{"num_hidden_layers": 9, "hidden_size": 320, "num_attention_heads": 5, "num_key_value_heads": 5, "head_dim": 64, "intermediate_size": 1920, "vocab_size": 8192, "hidden_act": "gelu", "norm": "layernorm", "norm_place": "pre", "norm_eps": 1e-05, "positions": "learned", "qk_norm": false, "attn_scale": 0.125, "bias": "none", "tie_word_embeddings": false, "parallel_block": false, "init": "normal", "init_std_qkv": 0.0201, "init_std_o": 0.0, "init_std_up": 0.0201, "init_std_down": 0.0, "optimizer": "muon_variant", "learning_rate": 0.00703, "beta1": 0.93, "weight_decay": 0.015, "lr_head": 0.00367, "warmup_steps": 200, "schedule": "wsd", "decay_fraction": 0.747, "decay_shape": "linear", "final_lr_fraction": 0.05, "batch_tokens": [32768, 65536, 98304], "max_seq_len": 1024, "doc_mask": true, "train_tokens": 294800000, "max_steps": 4679, "dataset": "wikipedia_en"}
Each number is 50 + 15 x the weight over its row's rms, rounded and kept within 0 to 99. Layers, rows and columns count from 0. The size before them is the row's rms in percent of the matrix's.

# layer 4 MLP up, 1920x320, rms 0.117, rows 733-753, columns 240-319
038:43 48 59 59 73 49 45 44 65 33 34 63 67 56 39 51 39 59 68 67 51 72 46 53 75 41 47 59 39 45 56 47 28 59 74 43 81 56 71 33 22 49 41 72 25 37 66 48 46 45 59 33 51 53 46 41 59 49 59 28 52 45 39 15 83 66 56 43 59 61 82 42 32 59 57 64 82 54 42 43
128:22 50 28 47 43 47 37 50 11 39 62 27 77 69 52 56 65 51 32 46 38 74 33 26 51 75 59 25 46 32 45 66 40 43 53 52 33 69 64 76 78 46 76 61 38 43 50 39 58 62 55 45 60 59 50 37 39 53 61 72 31 58 33 70 50 51 24 52 24 66 61 57 42 52 57 66 45 64 58 44
080:33 76 64 36 75 71 51 32 47 38 35 32 31 31 48 43 54 45 55 77 55 25 71 64 38 45 41 44 55 54 43 38 51 58 51 36 44 43 57 47 47 73 62 44 41 53 82 73 45 27 48 68 36 62 60 31 60 37 40 46 46 63 50 38 74 56 54 35 61 58 38 84 51 53 63 13 24 82 48 36
107:49 63 89 35 68 66 65 71 61 36 40 33 44 49 58 54 65 59 62 53 47 48 34 53 49 76 59 29 59 39 49 50 22 46 66 69 56 51 62 29 27 51 71 41 74 40 77 31 53 58 67 38 28 33 35 43 36 52 47 73 44 50 58 46 68 74 30 51 57 43 38 59 74 38 33 58 50 50 61 54
078:42 55 55 39 42 42 72 56 60 61 61 56 78 32 67 43 84 72 40 62 62 42 66 85 26 31 76 36 78 32 61 89 43 65 60 45 52 64 26 63 71 35 84 51 48 43 33 48 47 84 46 37 56 44 64 45 38 51 37 42 33 37 33 55 50 59 39 53 50 51 57 35 40 64 70 28 76 59 76 62
154:39 48 58 67 52 29 39 67 44 33 45 35 50 44 49 64 58 50 57 56 50 62 14 37 52 56 44 61 55 66 50 29 32 49 62 52 33 37 67 64 30 48 23 46 39 65 29 63 41 27 60 76 44 83 67 57 17 52 38 59 66 59 53 40 28 67 56 70 58 43 32 55 46 45 83 78 45 51 72 77
138:35 49 39 36 42 50 52 50 20 69 80 87 59 40 28 42 46 40 51 56 38 25 43 42 34 70 50 39 65 36 38 52 77 63 23 39 57 59 52 45 40 41 49 68 87 27 33 08 79 09 87 68 63 45 37 60 52 65 39 68 50 70 62 55 31 39 77 86 66 28 56 32 70 59 22 60 68 63 61 65
066:30 47 60 63 55 41 66 61 33 46 59 52 30 63 46 55 37 50 84 68 73 65 46 60 83 56 43 53 34 28 56 41 45 46 58 66 60 41 81 65 42 44 07 67 68 80 56 59 40 34 34 48 62 41 46 32 45 78 64 60 52 55 70 73 59 33 36 33 41 58 69 52 40 57 39 23 34 41 69 49
119:46 47 69 57 40 57 43 36 57 37 53 34 45 26 52 55 29 55 55 42 32 52 41 16 24 63 63 36 51 47 37 63 54 80 65 52 50 62 30 56 44 63 32 26 84 57 45 55 60 63 62 69 65 56 42 60 28 28 56 59 73 32 65 68 67 69 71 56 26 66 57 71 34 61 43 63 42 72 60 34
141:36 42 33 32 58 50 33 57 53 48 45 42 38 43 44 67 46 55 56 48 23 50 50 74 54 33 63 51 65 40 29 71 60 53 51 31 47 38 68 69 71 30 72 68 46 45 29 48 49 79 45 31 63 32 42 76 54 50 72 58 65 45 55 57 52 61 43 74 31 29 53 64 41 40 76 42 61 26 74 75
021:76 70 54 72 75 25 59 59 62 40 68 52 56 22 46 44 55 50 34 54 47 50 55 31 56 61 38 83 49 62 66 64 66 42 43 49 29 46 78 44 51 43 29 41 29 75 48 19 55 62 41 40 57 47 47 17 55 45 62 50 45 57 38 55 44 18 42 49 40 32 17 61 56 15 60 22 57 33 63 38
026:34 42 15 58 54 63 48 37 49 42 27 83 80 34 47 55 60 38 49 50 79 64 20 68 72 59 56 36 65 62 61 65 50 57 42 53 43 03 62 58 40 65 47 29 44 75 74 29 55 50 45 53 17 94 54 32 49 40 44 43 30 42 41 26 28 49 60 42 49 40 35 61 32 59 55 47 65 32 61 53
082:22 75 72 70 43 48 67 41 58 04 53 49 57 44 50 51 59 63 62 79 74 59 55 48 34 48 48 58 37 71 47 39 55 31 70 15 60 34 32 64 50 35 28 79 22 40 52 56 61 77 37 48 67 68 59 35 70 40 34 21 81 57 62 27 52 30 32 39 47 56 79 61 62 14 68 40 57 56 84 51
093:48 29 44 65 64 37 79 57 53 69 35 57 50 23 68 41 53 51 38 63 54 46 37 47 51 59 64 48 47 37 34 85 36 51 37 55 39 53 59 30 06 31 65 43 45 54 58 71 61 15 45 46 45 34 41 70 39 54 45 50 46 52 51 49 77 52 41 65 36 46 39 60 56 39 51 52 55 49 47 46
123:26 30 63 44 60 57 58 80 27 47 54 61 51 61 35 34 54 36 34 59 57 61 56 49 46 48 18 92 43 69 44 54 54 80 44 49 30 44 30 63 44 65 65 50 44 50 37 23 45 45 55 66 35 57 56 54 43 35 48 48 59 32 53 59 71 52 43 54 48 35 34 51 74 37 56 46 60 81 16 48
094:60 72 42 46 42 52 31 43 26 64 53 69 72 59 75 47 41 50 52 41 44 47 55 60 65 53 34 46 55 45 50 55 43 48 47 28 80 43 54 48 59 87 36 62 49 71 72 53 60 33 71 53 25 23 41 29 33 58 55 64 53 92 39 76 47 51 53 33 70 48 45 49 53 56 36 59 53 60 47 47
091:56 47 42 64 58 44 65 48 44 45 49 35 19 41 68 63 56 43 28 47 42 40 18 55 12 26 29 58 48 47 38 64 66 49 36 55 73 37 36 66 06 75 35 61 59 52 56 66 39 70 36 59 45 41 79 53 64 70 47 66 40 57 33 50 41 62 45 56 55 49 46 57 58 54 64 22 67 51 62 32
051:49 41 61 53 29 30 33 29 57 42 32 43 57 46 29 57 68 27 49 25 51 76 44 38 58 37 42 48 59 62 60 37 39 50 52 34 31 50 31 62 56 50 59 66 57 59 36 64 73 41 56 46 44 76 70 61 68 53 40 47 73 38 23 56 29 47 42 55 67 35 48 51 39 80 65 64 54 48 70 67
031:37 71 33 60 43 75 61 39 40 51 48 31 29 22 57 30 66 82 34 74 29 47 46 44 69 58 47 60 52 46 64 47 58 43 64 42 57 56 40 38 46 41 42 56 68 14 32 78 39 39 39 62 50 33 75 67 62 60 59 39 34 20 26 65 53 49 29 49 42 24 43 67 45 75 65 60 57 31 67 56
163:29 42 26 55 41 62 59 72 49 24 48 39 57 40 57 28 46 57 22 62 67 54 58 61 29 38 68 31 55 33 70 54 32 62 68 46 48 53 47 34 28 52 46 28 53 65 80 37 55 49 31 47 55 31 58 42 73 27 58 42 51 60 58 50 60 67 52 58 34 58 73 52 43 28 38 32 43 48 49 58
075:70 43 44 55 46 58 45 55 53 29 43 43 69 54 31 63 44 70 75 51 65 51 54 46 62 57 35 50 49 52 89 55 30 47 52 59 60 16 54 55 77 55 57 47 44 21 56 67 33 31 23 16 33 67 53 81 55 18 45 53 44 44 60 20 42 33 23 50 31 33 29 70 65 57 60 32 56 50 32 56
# layer 4 MLP down (transposed), 1920x320, rms 0.0456, rows 733-752, columns 240-319
038:50 61 52 56 49 37 40 60 19 29 42 61 68 46 30 47 21 49 53 36 53 25 48 49 37 60 32 54 73 46 57 28 72 45 33 69 19 41 33 46 86 33 59 29 57 34 56 70 51 35 62 22 44 73 67 50 52 67 25 72 56 59 47 31 48 67 63 42 55 56 27 32 26 46 61 56 27 50 40 75
115:52 61 44 51 34 50 54 35 25 63 57 33 50 50 58 48 36 60 75 71 47 56 59 55 50 35 29 29 73 40 64 75 31 45 64 21 33 39 49 85 59 71 45 74 22 57 53 27 60 59 74 60 28 50 42 59 64 47 42 37 40 54 45 51 70 58 50 66 65 35 61 59 64 78 24 50 44 72 62 46
074:41 51 49 30 72 68 75 52 52 59 56 41 38 33 45 65 68 30 39 41 47 49 40 44 55 47 41 40 36 55 67 44 43 54 28 45 78 33 85 35 36 63 58 82 42 63 73 82 34 51 59 60 09 42 58 60 75 19 47 67 64 36 45 70 59 46 50 43 65 30 32 42 26 65 53 38 59 66 33 44
105:65 56 53 59 38 43 49 22 66 37 57 29 68 74 33 42 21 54 52 23 55 69 38 80 16 61 63 31 43 43 34 56 65 47 53 32 56 50 64 36 64 45 84 34 51 10 49 24 34 54 15 41 64 44 62 75 35 58 53 41 36 51 58 63 33 57 74 54 70 55 47 36 71 43 58 50 51 47 55 55
073:56 78 42 28 43 75 44 55 19 35 49 55 72 13 41 41 59 42 40 81 72 49 45 46 40 47 63 56 64 50 51 11 65 40 40 27 44 52 28 74 28 71 67 46 50 69 36 63 36 26 61 71 50 43 59 57 42 32 40 65 60 29 24 67 61 65 60 53 47 60 38 28 47 69 60 50 35 30 37 64
158:59 49 51 68 47 54 32 49 29 70 55 63 33 56 52 53 43 65 53 29 39 62 25 50 55 54 76 70 53 53 70 46 48 29 52 60 35 26 44 26 56 45 34 55 34 54 24 50 55 38 67 48 32 67 55 53 20 54 44 58 28 27 64 50 16 71 47 83 31 52 54 36 74 50 37 39 51 54 63 75
136:52 27 55 68 40 32 48 53 42 34 72 41 43 25 26 64 22 25 53 31 30 65 57 48 89 39 63 39 67 27 34 57 32 65 65 38 58 64 51 52 49 41 52 31 51 56 56 49 68 41 61 64 41 28 53 57 57 52 71 58 54 53 27 61 60 49 52 61 64 58 42 46 56 22 53 48 46 54 54 36
061:49 50 32 41 43 56 46 55 53 51 68 59 30 48 66 35 50 57 86 46 50 37 58 85 31 32 44 63 44 65 59 37 40 31 68 65 49 54 86 40 75 40 18 56 58 65 58 40 31 66 47 47 65 64 61 67 49 45 86 32 51 17 49 61 31 39 57 69 56 32 45 50 35 36 68 31 39 48 57 75
117:36 33 39 64 50 33 02 26 36 47 64 59 38 59 51 45 68 42 44 36 41 65 72 43 72 68 85 24 16 50 43 53 77 25 58 72 80 70 48 50 42 54 12 45 44 59 62 63 57 40 40 57 57 38 49 54 45 57 42 60 62 92 72 29 85 41 70 57 84 59 24 40 51 26 30 28 62 66 66 41
143:82 49 56 23 64 22 67 68 60 34 42 38 48 38 35 65 61 65 61 42 60 58 41 20 61 49 49 38 67 51 58 30 45 43 50 54 49 71 30 52 46 62 32 17 58 46 31 60 35 31 56 35 39 17 40 51 77 72 17 39 63 32 48 61 48 62 78 52 46 70 75 59 45 56 76 57 64 41 68 46
025:39 67 49 52 23 58 50 37 49 35 29 63 37 46 51 56 40 26 36 76 53 53 73 60 37 66 58 61 60 66 22 59 54 49 62 53 41 44 33 42 50 64 61 47 54 28 28 39 18 47 47 48 28 69 35 64 61 32 78 38 72 24 47 59 49 42 54 52 41 49 51 52 46 62 57 24 59 44 46 54
025:12 46 58 45 38 61 68 66 50 45 37 57 30 40 48 49 52 37 48 53 39 38 46 14 44 50 60 41 51 43 42 55 59 45 66 56 44 66 65 58 44 44 45 52 63 27 44 24 36 47 45 53 32 55 52 60 61 58 55 61 79 52 18 57 59 66 54 37 82 55 52 16 47 54 34 52 63 52 68 70
094:53 47 56 47 72 42 48 50 64 59 63 34 49 48 48 65 65 49 52 22 25 54 40 37 46 49 45 64 17 51 38 36 51 36 45 42 48 30 56 50 39 43 52 46 32 60 38 51 29 60 70 74 44 46 63 38 70 45 23 44 45 54 61 67 47 37 43 58 78 66 32 34 52 51 45 49 60 48 49 47
095:63 31 64 75 42 46 58 58 52 55 69 62 49 55 52 73 45 58 43 75 37 63 57 65 63 53 45 59 62 45 44 43 41 42 91 58 35 48 42 37 38 64 47 57 51 67 52 43 61 51 56 45 52 37 56 72 64 34 49 40 72 59 57 51 55 39 75 52 58 35 57 62 50 37 61 14 72 46 65 42
122:61 60 84 49 43 54 31 85 66 72 70 47 49 28 14 17 69 67 47 28 42 43 36 78 44 57 43 77 35 28 37 48 66 79 55 67 85 57 40 48 24 43 26 66 56 53 48 38 57 08 47 51 36 51 45 19 55 47 70 45 45 46 75 51 38 61 38 75 53 66 47 71 54 75 47 57 33 44 41 50
089:41 57 26 64 72 51 62 86 62 52 36 51 26 52 82 59 65 22 54 57 52 52 46 43 39 54 61 46 79 65 43 43 38 51 55 37 39 43 50 62 16 72 61 52 70 79 61 44 64 58 29 63 50 30 47 58 60 44 72 55 72 74 55 61 67 55 43 19 68 37 49 31 52 76 31 45 38 53 59 17
090:62 57 51 70 56 36 56 69 39 53 58 67 30 67 43 59 38 43 28 63 64 50 39 70 36 47 63 57 43 50 42 11 51 21 74 45 40 46 35 54 13 66 47 70 21 53 56 40 48 54 38 51 26 31 28 47 75 84 29 48 69 80 46 63 22 50 45 53 50 57 32 47 57 34 55 43 46 09 56 62
049:24 59 52 59 86 44 65 26 37 46 50 51 68 29 08 27 56 63 53 34 50 62 36 37 46 58 35 30 50 44 60 16 30 45 76 60 67 65 46 68 56 42 73 70 60 48 61 54 59 66 53 40 42 44 63 54 74 59 63 33 53 46 60 46 45 50 43 31 58 15 40 55 46 38 47 53 45 39 48 41
036:45 79 45 36 39 43 41 48 56 34 59 81 66 32 58 59 59 25 50 72 62 53 51 35 46 82 53 64 64 53 56 56 38 53 51 34 42 35 38 53 55 45 51 76 98 43 45 59 40 63 28 63 51 79 56 78 41 84 41 46 84 74 35 75 43 35 23 69 60 48 70 78 09 63 33 60 79 22 31 29
156:65 42 55 51 61 36 46 52 47 41 53 17 71 46 40 35 27 77 31 40 68 63 41 48 59 68 54 39 60 59 65 53 53 42 64 63 38 52 52 56 26 21 44 62 60 42 67 66 49 64 53 49 55 31 40 52 42 36 51 34 18 84 69 62 39 52 39 47 58 44 64 77 32 60 47 51 48 54 29 44